From a checkpoint of a small transformer trained on Wikipedia.
Architecture: LayerNorm before each block, learned positions, biases, tied embeddings.
Each number is 128 + 32 x the weight over its row's rms, rounded and kept within 0 to 255. Layers, rows and columns count from 0. Numbers have three digits each. The size before them is the row's rms in percent of the matrix's.

# up: layer 4 MLP up, 2560x640, rms 0.05, rows 542-594, columns 512-639
# down: layer 4 MLP down (transposed), 2560x640, rms 0.0413, rows 542-593, columns 512-639
up542 086:156120130144207093171057112151177101143072191153150094121128095038173158101140163102159133105103145176124177130075223139202060143154141132108084089168133085121099110095131108093123098114112148141172072130149131159112108108143177174108107097149099108169119106118114142140092096124099171069126175104045109155125106063091145140080131128174112095135121132173119120084150084097140080189180
down542 089:127095100110187154162156116158093157121128077116147123127081105159082118098124157090106098167139168112155120137094081147121107132167150109089132146101146084175132235111115154155083166150159140116120113134149113122196136170120092118112108143093117108126110120209136104167098158111052100154111166095083158102147103143138141154147088066167139144115136166109207076177164114104095113104078
up543 118:167118096108082123147100086114104160098098144141172113111187155126173096124085158132160080132121144133128150120070160147141118213163075088163103143117069129083135156141117177089120072024139081161150162144157076155122088130166129079116096082184133098121128117108106117149136119152093081067101107117151123149124096153135141128052019118151140119098068159138153118177129083093157132160125
down543 121:076141112168196146118128045181165080121142090107127079094162178160110123099132119057130054123139122131074107133175067219144110112138118123139159146121145110126132152175134122095129158127161154085095104110137116167167221148118124135108069088102064156096126120142143098095174057078113145117134172074119137159166112128126109124137139101076158128143141085192175118140142131110032117105143
up544 104:102145130158103115093113117131101177164151112182126076034121214080104159144142144129111131123145159140131154124137159128083097165169093166198099152114145206168153108110086153080070103113151161110137065152146163161169152151102142088120111125124137084131134109112102109133173124110163059116089155185126151185146115120111111124125090151133145095073142157129151069163147067203119138193180
down544 099:167126077144153152103134141139129078138119127089125180107148092160180087100145157157101117145133100117159164117150126199121125098126086172114098121126137187116134090165150136111166129135134136102122129136197127110164113176082147167180143131112116090090134170132183150198109103087117126149158133132119065145094179155110071213113157130103145133104106081129160215133179204115149178119102
up545 100:160124093190147116095109114126154125140156174194054152121151153136138132170125187184123141154134098124090114119157131110099125123172064135105176109110132176130160081112157120147118162107149104111148114133079195183086101138167127095158119096208139197090153164148144124148146144096078111115116172125090049098143103202107167144149091103131139170113134150086180155091092116136156123129119
down545 100:177101113094105164136138138173091059100104078099131115105120132146182082170100146112125179099063101116045051139160147114123131119127128111146107133154072112132073132033138099111091143126145175163102168126207110090145149131113085160109104135132134087108082100199123149107111115131123142112112135161145093137144077131163107135190142145058136092123137075124163096187131139103135107075110
up546 108:135148159180097140166096112118163162081105100131068140060138122095134146158178115176133087192081155138090167134104140084090176181152062122108162094148160151114113109190122131126097134085084131132096115115131098134118125135138153096135123120109110104162106130159142129142177113176100145146137130200151152234087140120126108128149096114153125097127190101084134135087097073153039156090086
down546 113:122151192146114151165087111136129128147122097127081163062100137171167098135154127137105176131090160130175149159149074136164171149130152153103106094132163086133157136099107123144161155101181110095179152164161097101097170187114107090124125052140098171109117122163179178120148090166104118110152122164110119118149082102184099140089155114100152138118119127101114177167096098142080133145127
up547 082:113089149130138117143162142170153160101119130065122168186079142147136139126161157088156138064133167133109154159146125122132152145161164098120146127101106131097116085179189133191104092163133117080120162149166113168145146115141166179079133150012176116238161104186110103088084137139133180122105089141095129056105077163193218132093098154081111083134160063132133148181193090169192140206060
down547 089:153123179113110085175136109109085172107156166139125141142123147161046081084178110149140070170125147115100118131134084053156083174180096125129140153119135115120124090176073122058124174155093104173117126132118132114210085123122108106122139141145151104115173152131125081173129145152137126152150137158154144085085167177115195156187109103062087162071117134122116165113147165154128194192130
up548 099:128142123110117166111119120130147120105094124114141148092101154063186163153121141116079169136115118110111109144071102088163099243141112026139136098131167102155173150124121155083124126161144141160120141157135149096129101117119192110133042142083107046118195107129163134097117086144122138190137227168143134111111134120117153090141104132066131126124168126133107137085115105164108132215106
down548 098:137162122147077174125101151133158139120053129109171108100153175141140143112183078163141166159150200108200114161089157134110123086098118167033124143108112117150177131130152101159149178159103124057139169113176138129129124135110204113108134059162137068093135129085121123132078069104145129142120157115158113140129159165135147173098104125131192181138155133165118103064130135117080077146127
up549 103:099097142104142123136123157071136110136181158172113132194145079148110166091115099225099176120113100134100177137105144107132117124098173113134148114090111084174140093127121118148138119068114170132179166123143122129146131150089117114088138092073174091202099128145115125172176112116174117154129098137108157068108109107118092102150125094154093113126181162154106143145180154159107076149153
down549 104:137063127145127082060121112126109115135135105125086118141135192142174098120113109139100119189173109160141108127136151146147098065066137083123119120121130146047145144104162137151107070106098122118152127124163131159162088105139101138116084099120078095119168097126069119180158091140115099115134099158090177129081132182115169152144139103163075142164103106120166212164070186121082122140208
up550 094:083135125136172093094175027174163085125067194098155106071087107154117123173171116202091093168127104133132221083164168101109138138100113122168131156136138123071163133166152145063097167123179183118162128142106038121174160147188174133125117073134210092160115089114076147124218142125130132141120124205121111076155104114099185129147136155144163156198187149123151108086149159119138086131117
down550 088:128134132138090087117160144127163107155163129112158143129163165066222125083103110130138203153133073146117139197155138147106060161127066167038133113085131153139172110168119144103108167076152108157165095141135095166171156125113101152132121077122133133143135116054134132204144156141172148156115112105130144091154117135127107077089163128136139131158192163103106156141100121114149133175127
up551 103:120123141031118101073137120114142159129138120163079140110186103081134138138127140140095163134163150181121111149178149135091199193118125167139177186131124129125193171137142113175081146151074098112142117201157186162132155147088122116126162132132133089156105114090094103084148131103146164201088154124113156092106095086080147150183133169109071057161101105128206118084131109177090096159189
down551 096:167132079096095116120147083170107133159124101131126071083160160089153199117143103099108167156150090135148089112163155145108124147130154179132152140107082122112100102155051091137153182113084166151129104098121169136121121167102151156112133053103125131066130156117066181149128163160152131141179086129060147139126123142139123116099115118122109153180109153129144114111156099129128062130135
up552 114:094079118095152131145134128142127116130099190160174128141185104109116156082175107148156197164101140193105110163089134160087126129089099115133150103138169115143096058136123116128172086086109132124131156105142159146139113105192087155141109134095127192099188101150110211092096161138208101135083083139048116148154115126164154102110117077161128129128142185128093092081139102150107128160136
down552 112:121126155078141103129158131121052122069150143152151114098152115150078135096156109119150186131116119106109109092138097164137100129117124174108141146118126171093161160117112137110134133152133119148078159136151184167105166137035113101119153130112137135134161096130109118110070151119146084108175114133072104167133106121161180107107115147136106183099131138111129088134117125090149105091088
up553 095:109178127187180144154150045151120192142198140123133171104093097174120144118119098087109044113137123178165148168108092167135091175128151043061110082170142160155143097092166124131117141082107109131107161098090120138177163024120082162161170144084132172166110100118124170110127104198197129147131122125134156127126145095127182114134174138171076106142135132136085096101140125158091119179148
down553 102:086109142102124158175141122165086068105137154126129125163163114121120123103118206125127134123126127054098093111155173093125199106143081151101113052168115153138078145141090114139096071141195139099143098143094098058094122101082118089162109091065069115085143158164125180101195145097070148112120125144105138172082188105116115096152155134120099164148093153145146162100140182113181147108160
up554 094:100098208145103145101148167033159110059126133076133179131135141107090149183097099055130128083071113100110141136108067120084136105105149155109092155100151125085127138114138081154160143167118151110094128122121127127139097130121118131117127105135099137133098150126109098150152213119126092093105064131174094162166109155126059094110116117155178197099065156103143120145100145098114070104090
down554 097:131113107100158118076132141116129089159129125138127139089095051103123148107148124129116099162194153179138121140114124117180142186123105090095162065075162081122115154152138126123148150137086162135092089137134127141106178116132126150134102130171060105145136155139139075124146081133162127166120116103085114142078132134121123101094112153102096118167152113100101127086071125130113131099164
up555 099:155163137132138193118206112123079120149149178121150162108114132117120155123109140140121151172071125171109193096173163146131031176126126127090151110170144151059126159144131109127161151083141074147126123173101102190209087094110087139164135149078129105110083106084129079111108146153145169151121147137163185152175060077137114111181126130101127141102128122203128058147056138103177131124186
down555 091:180105123125120151118118136167122139128120110160056142198116135078163147103164121112105181129133141164144133059116105120164143128050132149107100189145090140107123143153116071124134225068106175168171128099123159137145097074138135165126101148152125090120096168134138140154148153100160127091131088127181130163138181126093094147090139127141160111157134151141127104134155145126105126145155
up556 091:150112139099086196085120082135164122146161111092145139107133127156144098154081061138025191130106072080164157137077150125119152131099121089108180132123122105085095061093078143167123110096161107159085075109068107130097125134109087114108192142107121099092076092123142148166106124120131160137158145131114123112142150086141082078060089162101110111146148163140113116062174118124133167156162
down556 097:152107113092141059201192072099127115088139168155162087100111158096062130033155118112174117139133187152154130152109094106122129158141131173106107120125126118130091132143142147119133189138147147122177064148105120086152153098094141078125103187165140132095093147148170115145096125168116133218064153128193149149151122160183132163101156077180120163151132103137139142127122172109109157045118
up557 097:083131134168080144061170103154136189149185115167100129128167130106153095117113136125121128155122072138089095097170079187112157169168168134144102161122113136124125135106119187071153175150164157166239092127055153113134138186104148156109194155141094092109170153140093111147124159127103144152112091122173092167135114120185064141131103074089157155114095122143102125120122082126131117126169
down557 088:165126177147186096203108143162100095136105149112130119168050149140118145122136189139180115161121015113107118102127102146132158095112111181069121080173093091102152106078129090183129104154120142089075106108107134158111146147169140126183123137168097149156107118150085125162118100157130099125153119139155146161131125149165117132091095180122111139134162121112121185129174166101179171053079
up558 100:144156130104129154138162136083101191087119070134150088127134144145100162123232114110113158045139124152131107167079126126137099137061165106194080129119159101180076123184110175178116171102098131144148098087134128079159159146106076115073110094127124100128125110074106128089135108114122195132142133090140104136150084125184143112168056130112089113137132107106088167111159074077123186140163
down558 096:080091098178157113151159102117109183072114154138142126121094089101112042100152101123109091142187116144134118146105135131185166108142156172108064144130129223155129150128175121110136086179107105133064136159109087136101131104121147107129162139098134139108111126187136134135140152138123155098090122132182115191065139120098107150107121119153122106157152090179118086084082173157120157156107
up559 100:150201116137066155096114133175108073068065176083168118145134132180095146192155118128111102098111093103115155126148097188140103198070190085167092137107165109105119107109122159154147102129146178120162110125118185083114167063108142130154120125080152142093097126100121197129149140165147094194087149147154155176101171116098186132136084089105143157065163109187153123138121083139151255141083
down559 092:110143104133116164101168138161110117104148150150120123121144129088160134149102153147165098129191097101147092119103109085146150170186127132155096150155134145102100151090122118115128136131112145054098136084113146169119150118138159131120128084109116121178106129176137138139177141132150145155197170152127111133103176227181161142103116133165166061095232182099162157127133164087116183126137
up560 103:125170126135110170104210134147097139171114142152104132093122152089144140095134140122086119160110133093165071068128142118099150176136093177120138132130113069135124157069122124115130052142090079079086147204119102122137090057095160130168150095124100098109124127134106110120128130189166124122070113153123073126078180080089117106170067169119147159138099214100121132097125118163142114183103
down560 103:134105119124136114137136149082101098129128154122213135131126185155159147119143143117094153125120073195125117131146160140091057104168128214152109138145142121171111130134135110128069115094151111124137135078127138132133126187154136156138111113133135097130185125144099114160186167123110152148096142086123095133106112066085144096141151122186124131116107175092112132117186164150064132074086
up561 106:150128126122136134133201124136130148139105130175125111107118064052172146159110107187141107096134091122119084108193158155131141097125135135130080141092135039107133103138098115103115133109124125152081100128129139101144126170216133175214182119085147117082120093175109088169076140097093106081131125101122137126141108081081213157151138103122091149083118119063122126123081103118130131094096
down561 099:074147140195194135120125103178172171164154129081170128105112097110107085110079124103084158075131119116156162123179193082115105095082151132116161107090092144130098129153131111127141128164153100099156177100164157164115171165061185142133146141155111143107096157117141124156141095145120120167114122127127116152121120131143194122109111085114069142080146166080102151156130141151153179134088
up562 104:148120098174118096179090178121123107143124108170183113108100082099182081139187138103177118116094119165106113156117144122109167104172155118162098131098123080064113117155168098120099095112146142162170179149151185148109118138091153142186134136156076212134099103200113127145087123113128138184125128147145138131117094090122122146135100126176159146127144167137119102123126132152181087117112
down562 099:098116084122124077129146187099135117169118209134107111170164143113111156174092116133133135109113118126063073123081106115058125148179116195156111123172063108154167098093127109134099124176134148134132096126159154082108116093175130109198090173214129160165128110165090138125169094158069084138121175146118129187100138179173143177095180133109113100147122146137164125150087093120185126081068
up563 105:135092110088144109103164106108117166121113113055119095151144164179110193126150110124160189134132105159135182100130136059138182077151116106150135152149164106128103119178113175086130081192127138146146147104114072161072120102070099183139156163157082109142134116216116138132086166123116135166196171149127081109149086135055180127126127105145111037114172096163161064131083159079106165085065
down563 103:143126159147160056166141162102086092054125109131169124151114122124120163158138156146127080116159094144153052222142116074082098094154133123156090157100159108159106146098079070094077180164194118143114101179127093147111084184145144127185059146145137117152177045185152173104124140145125110132101167139112120123127125111130097113109122138075099145184084147118141121178130133116076194094093
up564 088:168098107188087116127115119126098076073106183112137150102101112169065145107121121123209116135132119175160152183131124114189106147120145137039112126144106124078079161097109121094115059162134141088069175122113112172148127109160106089153160086144106139174041081098090087200127133123157170136084066114139101162151049148063070108118158179131113135081135088109133125132127191144138100147186
down564 094:084123142163118104140154119152133156136129170139139124107120107095159092131117076150099119136106078109137152037172111124125107133163149127150103100151138130127146117175162169111090128164108139163080178081147162144094125107125090121156108175100156202072102170103132156131138145212157114146117118169149092166110150113138101141149132121171161108085099124150192109114144134159148098129158
up565 103:113124216161168180099089140088098111152110120116122086145157141140120146137109105087060122119139139180149128150091056102070126148195136096191096128184155081091129128171139109158132128114099098091117173115084131184123110151126133122133100164134165147115141132126155128049173142188159166190139067202103116134109106114104114143140086083123102124097157146102131089165163120078064119163135
down565 114:115111083136143147151172120155165162192149124103141096128141096119169113139092106108159153139138114097154093092120110134121151129075133155127123163114061129120103105118119101166076169111097127141210076104112134103129117112133136137139133130158090080166088109148169101151143158172104173118124161056094137127073129150144159149059145119101129158098101164161128104123134141175146108115136
up566 101:102139087147070204062131114137143141102171187134161138085140064096159095168147095153108063104129127108166071143107132120117083102129187198144041116117126170117171141119116179083128095124121120118126114124135158103077062158167120130096156124090135082130140079117103164147208152150127119176118097104086126136094119141110100161113130132098098167179175149095126089149159134171073107130135
down566 090:120185093103172183150126132162226162083124205129150164160093155144111144148151164151164110116124120137097089149161121130175158149112147111063052125103114198126155138182083137131146114121116104147192136139145126116148120131062166165171153117138125064149138187105107155102118136178192134097165148132085138098102090148098133171132169109092122127185106140122111121109116182107122174115156
up567 110:119123159109149093128136154119144100173114070118172158137104207137173153127158142088164127156125123148104176130139115155080107160113185139165107166128091080179037107091104057108139124158086155161212062121111100115152058167179080156118150113098116098113140144072163137162149086153170112144184144168126191170163185141148193159179138177139092127097160127115089131111112125124146129097122
down567 114:100182136111131165036208097092135112160132068114070153112172180219176104088129070133151126087100114148114111097117131168141137097162173126094074149165128183133143145144107071118112157090084148163167128123184125165179108185128149090151090038119133145136106177163129128136129096167138156134175172078166110202076161134125170069110148145144098067139096151125127110146088157161137095124145
up568 097:136106082116145152065152127170148152095156115112134139065118104126102089143241152131131094149129075197057144079121091078118101154134166118140200089170165060066172090129097191110154195121045112109103131110148127151138142120125065113154121089087114106113126123152157171153068208103134135138169094104119111152116100152153127142186140097098104159104098112177135128142079161136110101117121
down568 095:129095129071103110117102110148211148175120149114137174107139148138127100167154102129106139164117111103085131124214128160105060116136113152118143147104125137158152143116135125062120152107114164166098136136151117189087126123187098149108084094139155138083106130071137125103148106151096137066143141136155126149210104126116142155086104121084139143175065149155087074098098092144105114080140
up569 097:092145136151129097167121119141106128119142187100130129148166106145136156131066166175149144081114169151143112193142188086108166143162162072118075147158163113116133077087113164107119159110091123137177159109172137154156091096150108138138154105228142123119122120114088112129075128086083137149133150171201124188115153122094176121185026085163122124173107178109153128079144115099172100125154
down569 103:128085028121160068132180140157147116144152085129064088142126126152165115096109132146134125142086060111146108161129097112157160137178106111140125131162135072164099057088101135128113120123119118125071156161109141137138141069110167099114119087049113156114160123056126200079113123127102140140134119127113169091095141113141054157113113120139104141077095158125060120149078114073157166109136
up570 073:115120094139123136154150084152110166108135123101101107101168142115102098109122134109110152099152135171119092129116085144152115166113160178132084188112093124151168153111119110145141146111128085212175054132086128135140136095094144115017158147143153103162122185138127151120175112132147150193099132131152112076160123117160125148103145145054145131148117137156091101133101088173131123158152
down570 092:089141176141120179150150132118100152104135116113114138079125119120118115135153079120184152149117124123097166127110094115158181127134121133100197201164129118064092132178119159164131108067154122129160113124145098119060195173158125140177094100106147162040123133094133101116151143173109137116086149138113113142105114075133143164165111157107113122109142100167121129162141029176121148085186
up571 108:116120122106108162135137094121091131102099088125111111128172133089101106148165151149093100141110116151155163141099078123151069120043074192147088158180099140139120145103188099130160187149085073203095147113112149142188098155122126170106144106169118138148127103127083121126174140129092094154126139114153162132124147130104086107175163126141194083116113144122134106107165145064145111092104
down571 106:109083189162077172130107116129064110172126151142099123072142124175091149155158114085166117121068070181178146116114105082113065088109142118078127100075125142224098137080097151146106212111125114123094083089157100143050124147115076170100126081182130139114136118121107127091123078183221140167176133115089109143092130150079075144116083123065092162101095097152177105107116129107129073120158
up572 102:116162151141106135098148110120125152162129200131180107121134168153143135194153137129161116145132108131072107142134168140145141047140100176158141121138134150117149166142116105126086069166167117166159145184151169145137166153120186187102165128109125179147111126131173114135128146131139130179095146158191161193100084137098108153112104075186090146159120171178095157123098098113135101122175
down572 097:063098173156088165147102088179143167181187115173058195121100138112141130146105100093135193094193063158144177174134134127117108093151119113104110107151122132131058098127108146136178098129094137142190156151128046180163116104184122139187127158131146145133150168106153123151162139139120071074189201127174108149147115080184144052188130099172163080102151133121097110101127157110111149102136
up573 093:072067098120110080087124082117141141151167148111157120162045202083136117113107152089145142139119161129119092117076162167156134122161075139191162184165144105136166073129141121100167145113096142111129107139107101160161171079058130083153155139095173142127160172159128101110162068111110117107171103173083182160157098111157163185150172103140100105138156119172086165150113144154176141110076
down573 105:155197122123139126196149152144165105132211107126122122086149112158076124154104140171129133128117157213118170121129089167127126149068132064088090149108121114134151221113133114156134113141188125099163119127128117122132118143182137118094165117101130152129133132097113196108147168106153151128135142132194133121137168151117129083083057101187153162089115150122149110151112097112089153210097
up574 108:166180122130159152141200100127136125101112103071161129078128136117074131098137107129154140172149084136082151153146121117096092156163119135131097110117184193073159087123083153116100163075185116200104112200083107124131133138118117158136095126074120124081092151104135104136149135084163192077072152198122100212102139148127103037138124092177192152163092105178119141148077040162134133184202
down574 106:047134156107148112119032134139133134121072164103094055140152182115198169129081097158092069115201104148099139201115131179136104102096103160080176130172128118123137164168124164103153122106121140115102110117171103123059105135139148161134129131111113136106102163125154116173077135156161167130119104135094114088080119104162054101156099105097128203103134090088204125111107119162086127094093
up575 098:093155154155097122129051185132114107168100127152114090161082099131122164138081074123145196063140061114108135132136177163106124163090099085097135104116132060109041119073117105115149082153103153151153135100125117137160116157119156182135132131159123101112125196124061150172114139157131114120070127104162095148135139075080115102137084134072156133163127130079151132116109167128086184081151
down575 074:144090169120108106163031142167124193119153083114082124140095152147094065168071077103123174143103089145139132118144133132093151172138124126150186147159114143138136118095125155081107129074115134136132120151123106166058124092092159192135095083133131108146124094094140126107094178127214090163156126132170115121111117108100140076161097166141117120112120115132135099166116125144096156120169
up576 101:093164058108116156141111082104136126105141051164205145111186113147154144088097102109148160056122122128144174119172080145138087183123097161103125060096150136111112154082109149099159119151131164126077172106185118136255081087118176112139102179086092061132095113117131079148151092113119085170112157137159162142140106116156131118087162111115152117131136111131082124131132160106152142095099
down576 105:082111188138111165124089129089134128105147149130085097161147128177104124107131158113128138110180174124178098058148161168080158106145171116142142105078135088120103118101157151100081165093040155138151107203146117163120150134130139159165099065109102125100163122112069100147138111157144126165095130087151156174136155125124169166150131156019125113165155116138128105126099144096147102077099
up577 102:109153158160143096142119124165219140146124151106131078114158125136189173183122167159117124149143118138095120100149174139166131139118163137164154122110071120131155085128184128047069102122161092113120096142139092147113069138166105143135099101166097213108087204172150167149138090049124118118157130096092120127068144082090161132088158144042136098085082182131108138116141123177111146150170
down577 099:077209161130129112161126151132084106120087145119117099158132142103123095146118134144146170149095120089179052196138136125116183124122104099128082160193140141126178099156134146115103147125106162152142150114039228130164106160087122090203109088133147114172094120126148116106126079162123145122155174183067113121168101119094099113103117151087118150143176156071141153134132150162111129096129
up578 083:121122157121117117070149166121126120094120158126176080110104088200100098181150161147139159111133147104136132076129188112113130157125131141113135107101149080120153112212108125096083119116196154129099100132143122130131080203104151159145145181150231132106135103117116131153131089144122119070134141119105186093160141130118129205135129135109142089118132074128172144075167128079193134129130
down578 087:075143088091176084129130155169159136188115123183111138168120171073078174105135096184111074123132145137111115098151152142168099185136105102120131143102144151133153160106121064097049178129143032140103182103105112072156117129193099114112051066098141127114146138155138144161116170116073121115151103092131099084132134147147105141099149166071106176146107164085182097152145098165161087220074
up579 101:144166096178103126121087149055116146106154174171096187108128113070132121121119073143186130130117135165136103121078141137168089140176086115141124116054140141097164129075139222123098127131104152143138106183130164080214125117152118119127154112111101172116087144168090112126153129103162118153105127159083140110092085100066172139158105143112091134123107134160127134112103162060166158078123
down579 094:112109128177123143158076117151133162097094164103142133166141141158133156063125156120083094151145110201112064169159123132133120144122212168088162181157121120165152155162135141154108162098136176125123127118173119081118133154113110149099113139120115147107138067134132165180175081116138134134135195102128126107136121058136145101112137109117173108116111151112119150127054173168103104120155
up580 102:124100145162149160154132157141085101135068139090112101155186070156153109158187090150156123076123127116127098148191095101144148165136154124086132080147128101179082113138182164171185106176223147158138107168170159126109111105124145154096095157144112118109132131199107132063129133057186134132115100141119130145102183092073083220108145147100122164137121185109097165198079108173156178098118
down580 103:162159221083082143105131080130119107136166134117186124042139163134141157150109066158143175079099070133104188143144143136112154125126155149137135164128102139116123130140120137110170151103094134173155148153101136154083189148136099137134135054132103142138142178097125132141151139092140142164121170172128123109157136133105149076161116087153124142134134112138160113137146115121133081109189
up581 101:156161093167142068131098098116142166116133032116123125129137114134046076151116076154133121127175129122127170131130136091143126125128117093105083063153077109106193107140208138129097143126150096092168144136100095151199115085145110166137098135113105142139146104085113156146118155111129095125106087069125134099118112195150124127058054151137171057142149084160065143120183141163143115053087
down581 110:148167126077140118168128137169168097171110092099184087112122098140186093144124114098115121149174144117140121073131144106137170139187149152153138118169203113090178144125148136116148089189138166122127132108168185123173130103160123123172117192152172112094114159084110149144172120136137067100095136067119095184132131137116132143082098088113127107177133055066191112127156115128125175162118
up582 097:143128149121157140089098146095105097135104189168145137102146097143163160041069130080139150165036154102171122132127145108089137092141126146167120080101117104131167080153101158149117099121123194160129115081166128156158172094137166135128146129109119119128121153155120110146120142161118099177135096133095148186073134073096137131109135101140069021123072091071135105101141059140161132135131
down582 086:114069091138138112107148098102118149129154115170147103161101146151142110098110151142068124140165107123122135161090071131244169155149177147118126087120124171132115149119085146076087118221127109137136144181179156124116161123107131119096145114134106118106093152153120128172087119115151116115146113104043107124100124090172058156121128142125118165150147154101104155130169146169166094165104
up583 106:131128131129133122070123148164125123152099168143142109174119130161111141106137123129176152128092130128102203115070093123131085101136156131140096056141185090103185103136122128119117144090133168104146177159184089167116096172103110087153112130129110138170118126147128140151157110141098156147086149153136120114150075112152169103059168059094110080134112145174144133112180130112165137116080
down583 099:106143139078076144075100130073128005089107084176151126141136185062109147120128148112128120114119123213148122162068074132168137139154141164093119206113176169123103143203085100126118136127123159134076200136143142177174106144066149130103155089101182128109103100098187142194179106086156159107127119110127089182126105101129143132074144155140092174109144118108127176083145099177095092083102
up584 096:085136108151172168140113123097112162126094179110101089045115154128130107117173151103102146108057172156158109150096142133136130110128160103129107125162119079105098132101147087093109121145132162163146134142115119126127108150085081127064165104150128151214108173098125135138144136086081140197122175168121147056111083125109177098059118139138146149168129116084117103126074127150129147159115
down584 099:126135168088162135118146135113143158121167138135159136189100139099198149100075105134158206119141133113167161171165112124165139097107085157091081164080145126116103171160154083129083142150111140101149143138093197097107142101142189150119180121160137115094097138099101111130152123117149106151162112100149152144162143129144190151138148113121116230179114086107041085147157134143168127036149
up585 098:139146090104105069150139103125140174117114134090132116109154086148081220107137115132099123111093113131146129138069143096084109141139134177120116099107076171166113150117124097099132106083142097123115161133079152153142087151103104124073190125105126095081140130144113107123110177098112131091078091137067216118115175127138099160169163114168151121140099108128144192069132062083121169165086
down585 092:154160121171145077151140092120151145177114124118065177138134154128186139136123167165096086172102126122112071181104175086152099118045100116139137187132144128143134082084162092087087135114133104093122116153113169123123118150167136164154158143157097103109124152076063113081154130160116090166127120114112164129175135148083124067106127113139142156141160149119112179106128103187162149130226
up586 099:125126106163177120118146070069127145138111091157110095119140109093179183076079165109110127118144112124087139100137167129131110127143147061162118138158095156132125055143116186129132124119085123174175154166200116091145129118154148114062105161129138089155133086182114140116100081169099154120099119099131096178135092097118135100127144129141167096162086091132178132127127070129141158154177
down586 104:142127146116069081247097118106173115112113084094087127155156184158140132077135136097119113186065070123061177101144096153091113146102162143128115124107156140193152145142138179127121162158132090119095095104112169166159167127155151118111129115088115160126096134140155086113154154111096145126162159154081128080116101091132184171158117133130164183115168074167166111135102141078114140121148
up587 094:155133099189129141153085130084118080144129171100074118173169143164146185162103101107131064117130152139098137143154114145123123097130205153097129162143175052132115093143132137178164138099126117118116130112166154160130128120163145127107104159133077140106072094167142138145179140156130137105120158126144117073085178114097154137113190105149121173125153086160018121143179084151100072145172
down587 096:111146143131155169140093142077117161153090102087118180130097148095145176123065185135131132152129177142132079125116118144147090165109130130151101123090147122185164123141136134080141137067054142135157156091157093111223141156113083162107088105160092155114125194180075092115156169147145105215129132152099126101109105160093132177165107152122131107112115166084098124147117122160156100082176
up588 112:126145138149172115123105108104124117111096100139155132103149112107112154127161128185160128107160154116107114091096152143094123166099178123176131130083142114101118190161169146140096113087147110092106125166078113137103136157123121102158139099165152149141108127157135090181100143141123135155077118173090163061117106115149203158167124177100150104138032088136131139119142129065169163080119
down588 107:122133153104133099111107169186125128134102188151153096121151116146137133109136182087157092069155156145103107129070165127111140131137181148168122131110135121071105161130128132110144162119171139147090134131121116132067170115150174086172105161176116116158150067121178124130134086155082101121161143179082154109136078111122185148112099120143147163094102147105092111100173085140097193128178
up589 104:105075137106135114126103121173155112147071135133150130071123105148163124061130084115158161113090147143129084123138151104128160168097148192088107115137111192134182088116113157135161143197098122095140179144136072115106137136158127167176164219136140132086110075134114143145138134126119160192111131113117077121115209140103118118179100147125126184191154116096147109112110133134196098233114
down589 102:193127120102160119176173138147148155144165175143115150107106171153117124160120142106128064142128124151131099147151143133156137131087133089150127162110111117143137199147132152141110109140151156155073136136093097131153149101107092151167125068152090123216125126054134107104129119159180139143124147085143085149158131133075175108080168136113140117077104139121077098144157119143173128143071
up590 084:158152100092126108114100134090168140155131046128120134161121113097122069123089125115127118177167107153164092139152191097057150063165151115125157063138174085108151088174047051086086119092158153125109065157138169135109142148153161151102142132088118163109138057118104144146141125087171152081126124165173178201185108127132165118132140146156133184074137085152158146143181111112137133144132
down590 088:123149129154161082121110109170154183162109114147161151126115172056090093173163114183131130137185108122130109122163109185150046149098128141140122151100108120143089188124160122121123133215092142129126136105077097149104102144097064079162052092186108107121069186101164126132074123116121134131129130135114097074133173080163158075133064107124130113124124128097131130153104141104074133148134
up591 099:123172102143146134086175127109128101134172112186123086066134074130149098176135138084127114177084141093146158138192126136095071128087076113187060139144117116102074122133097160165126108119165166136146129089121155194138126127079101175170128094165164083155083134064102138151181107146210109139152066188156139158076154119126161099088166145164117147126190117137136153050131120152129152163103
down591 105:128124138075086152165120097100136131128073131142114126166125093077132124155132110140178104172126122116143163164127104140079144116116130129151170110103081137138133113169154141087013126120168111143148095122132161104107109141132105120087153053141130124136066111099146100154149059138091106084173115157114078165193132151112160116112058160144196114126132129105113106154147176099180081104159
up592 108:131119127146132139141134150195092143093123070180061109115185097202196163121199106084154113087126108146086188171121148100151146144163130102125111088111118194180122128071127128136063077076129178142139096136119096109115117125157145141167125075156131142148167113141146113139080099166087121134158136133140145088128114071116140138091144112127148107095065127091146169112104125108133084131127
down592 101:119154141102146094200203202121113123094112125115089165165122130151129155135141140152122105131105108124077152122111152164098122134085189135171084113095136159197132120147161125159135163154121149121155175173147213128136098140124142101144131076127106116108133105083095153127147147161116167120140154080091122199069148186116113175103092106134112154142160143128161124169077160168121131179136
up593 093:166110143127115130124092099126109133164128140120161132110107146174130144115142100183136115131186124148129154088080100092139143157122103145095130108130104112136119161153131083119161116112129130122104129129157162126144132164144103126122099163106147200171126114142121098134142102135094133178101194058119158207116154106127114178125107166021070145163163170117211135196117143100170158090145
down593 101:103100108224102111103085151181162157128127125196148181143145112125109128151180125116117144181079165134187117150098145153119101062138080134134077074109148141101185155140138152137139175126130079106121095125107156127086133131140079126114132187179098097114179098082185119092144198175131080132162115133118133149144144111098133113088138142132188128085124103152103118130131126079128142099080
up594 104:148132113169088107155118137137117150058155137148130072157150108195141159165146156163139138112149182121136126100134178148109143072114071077154176207037150045170172142105107089170120104070089176171084144133128130169147159151106163149065144111102163125119079168124100167163185117123203140077129118093158113158152167182146120173121147164163116101104147166137132166135114137132207138155168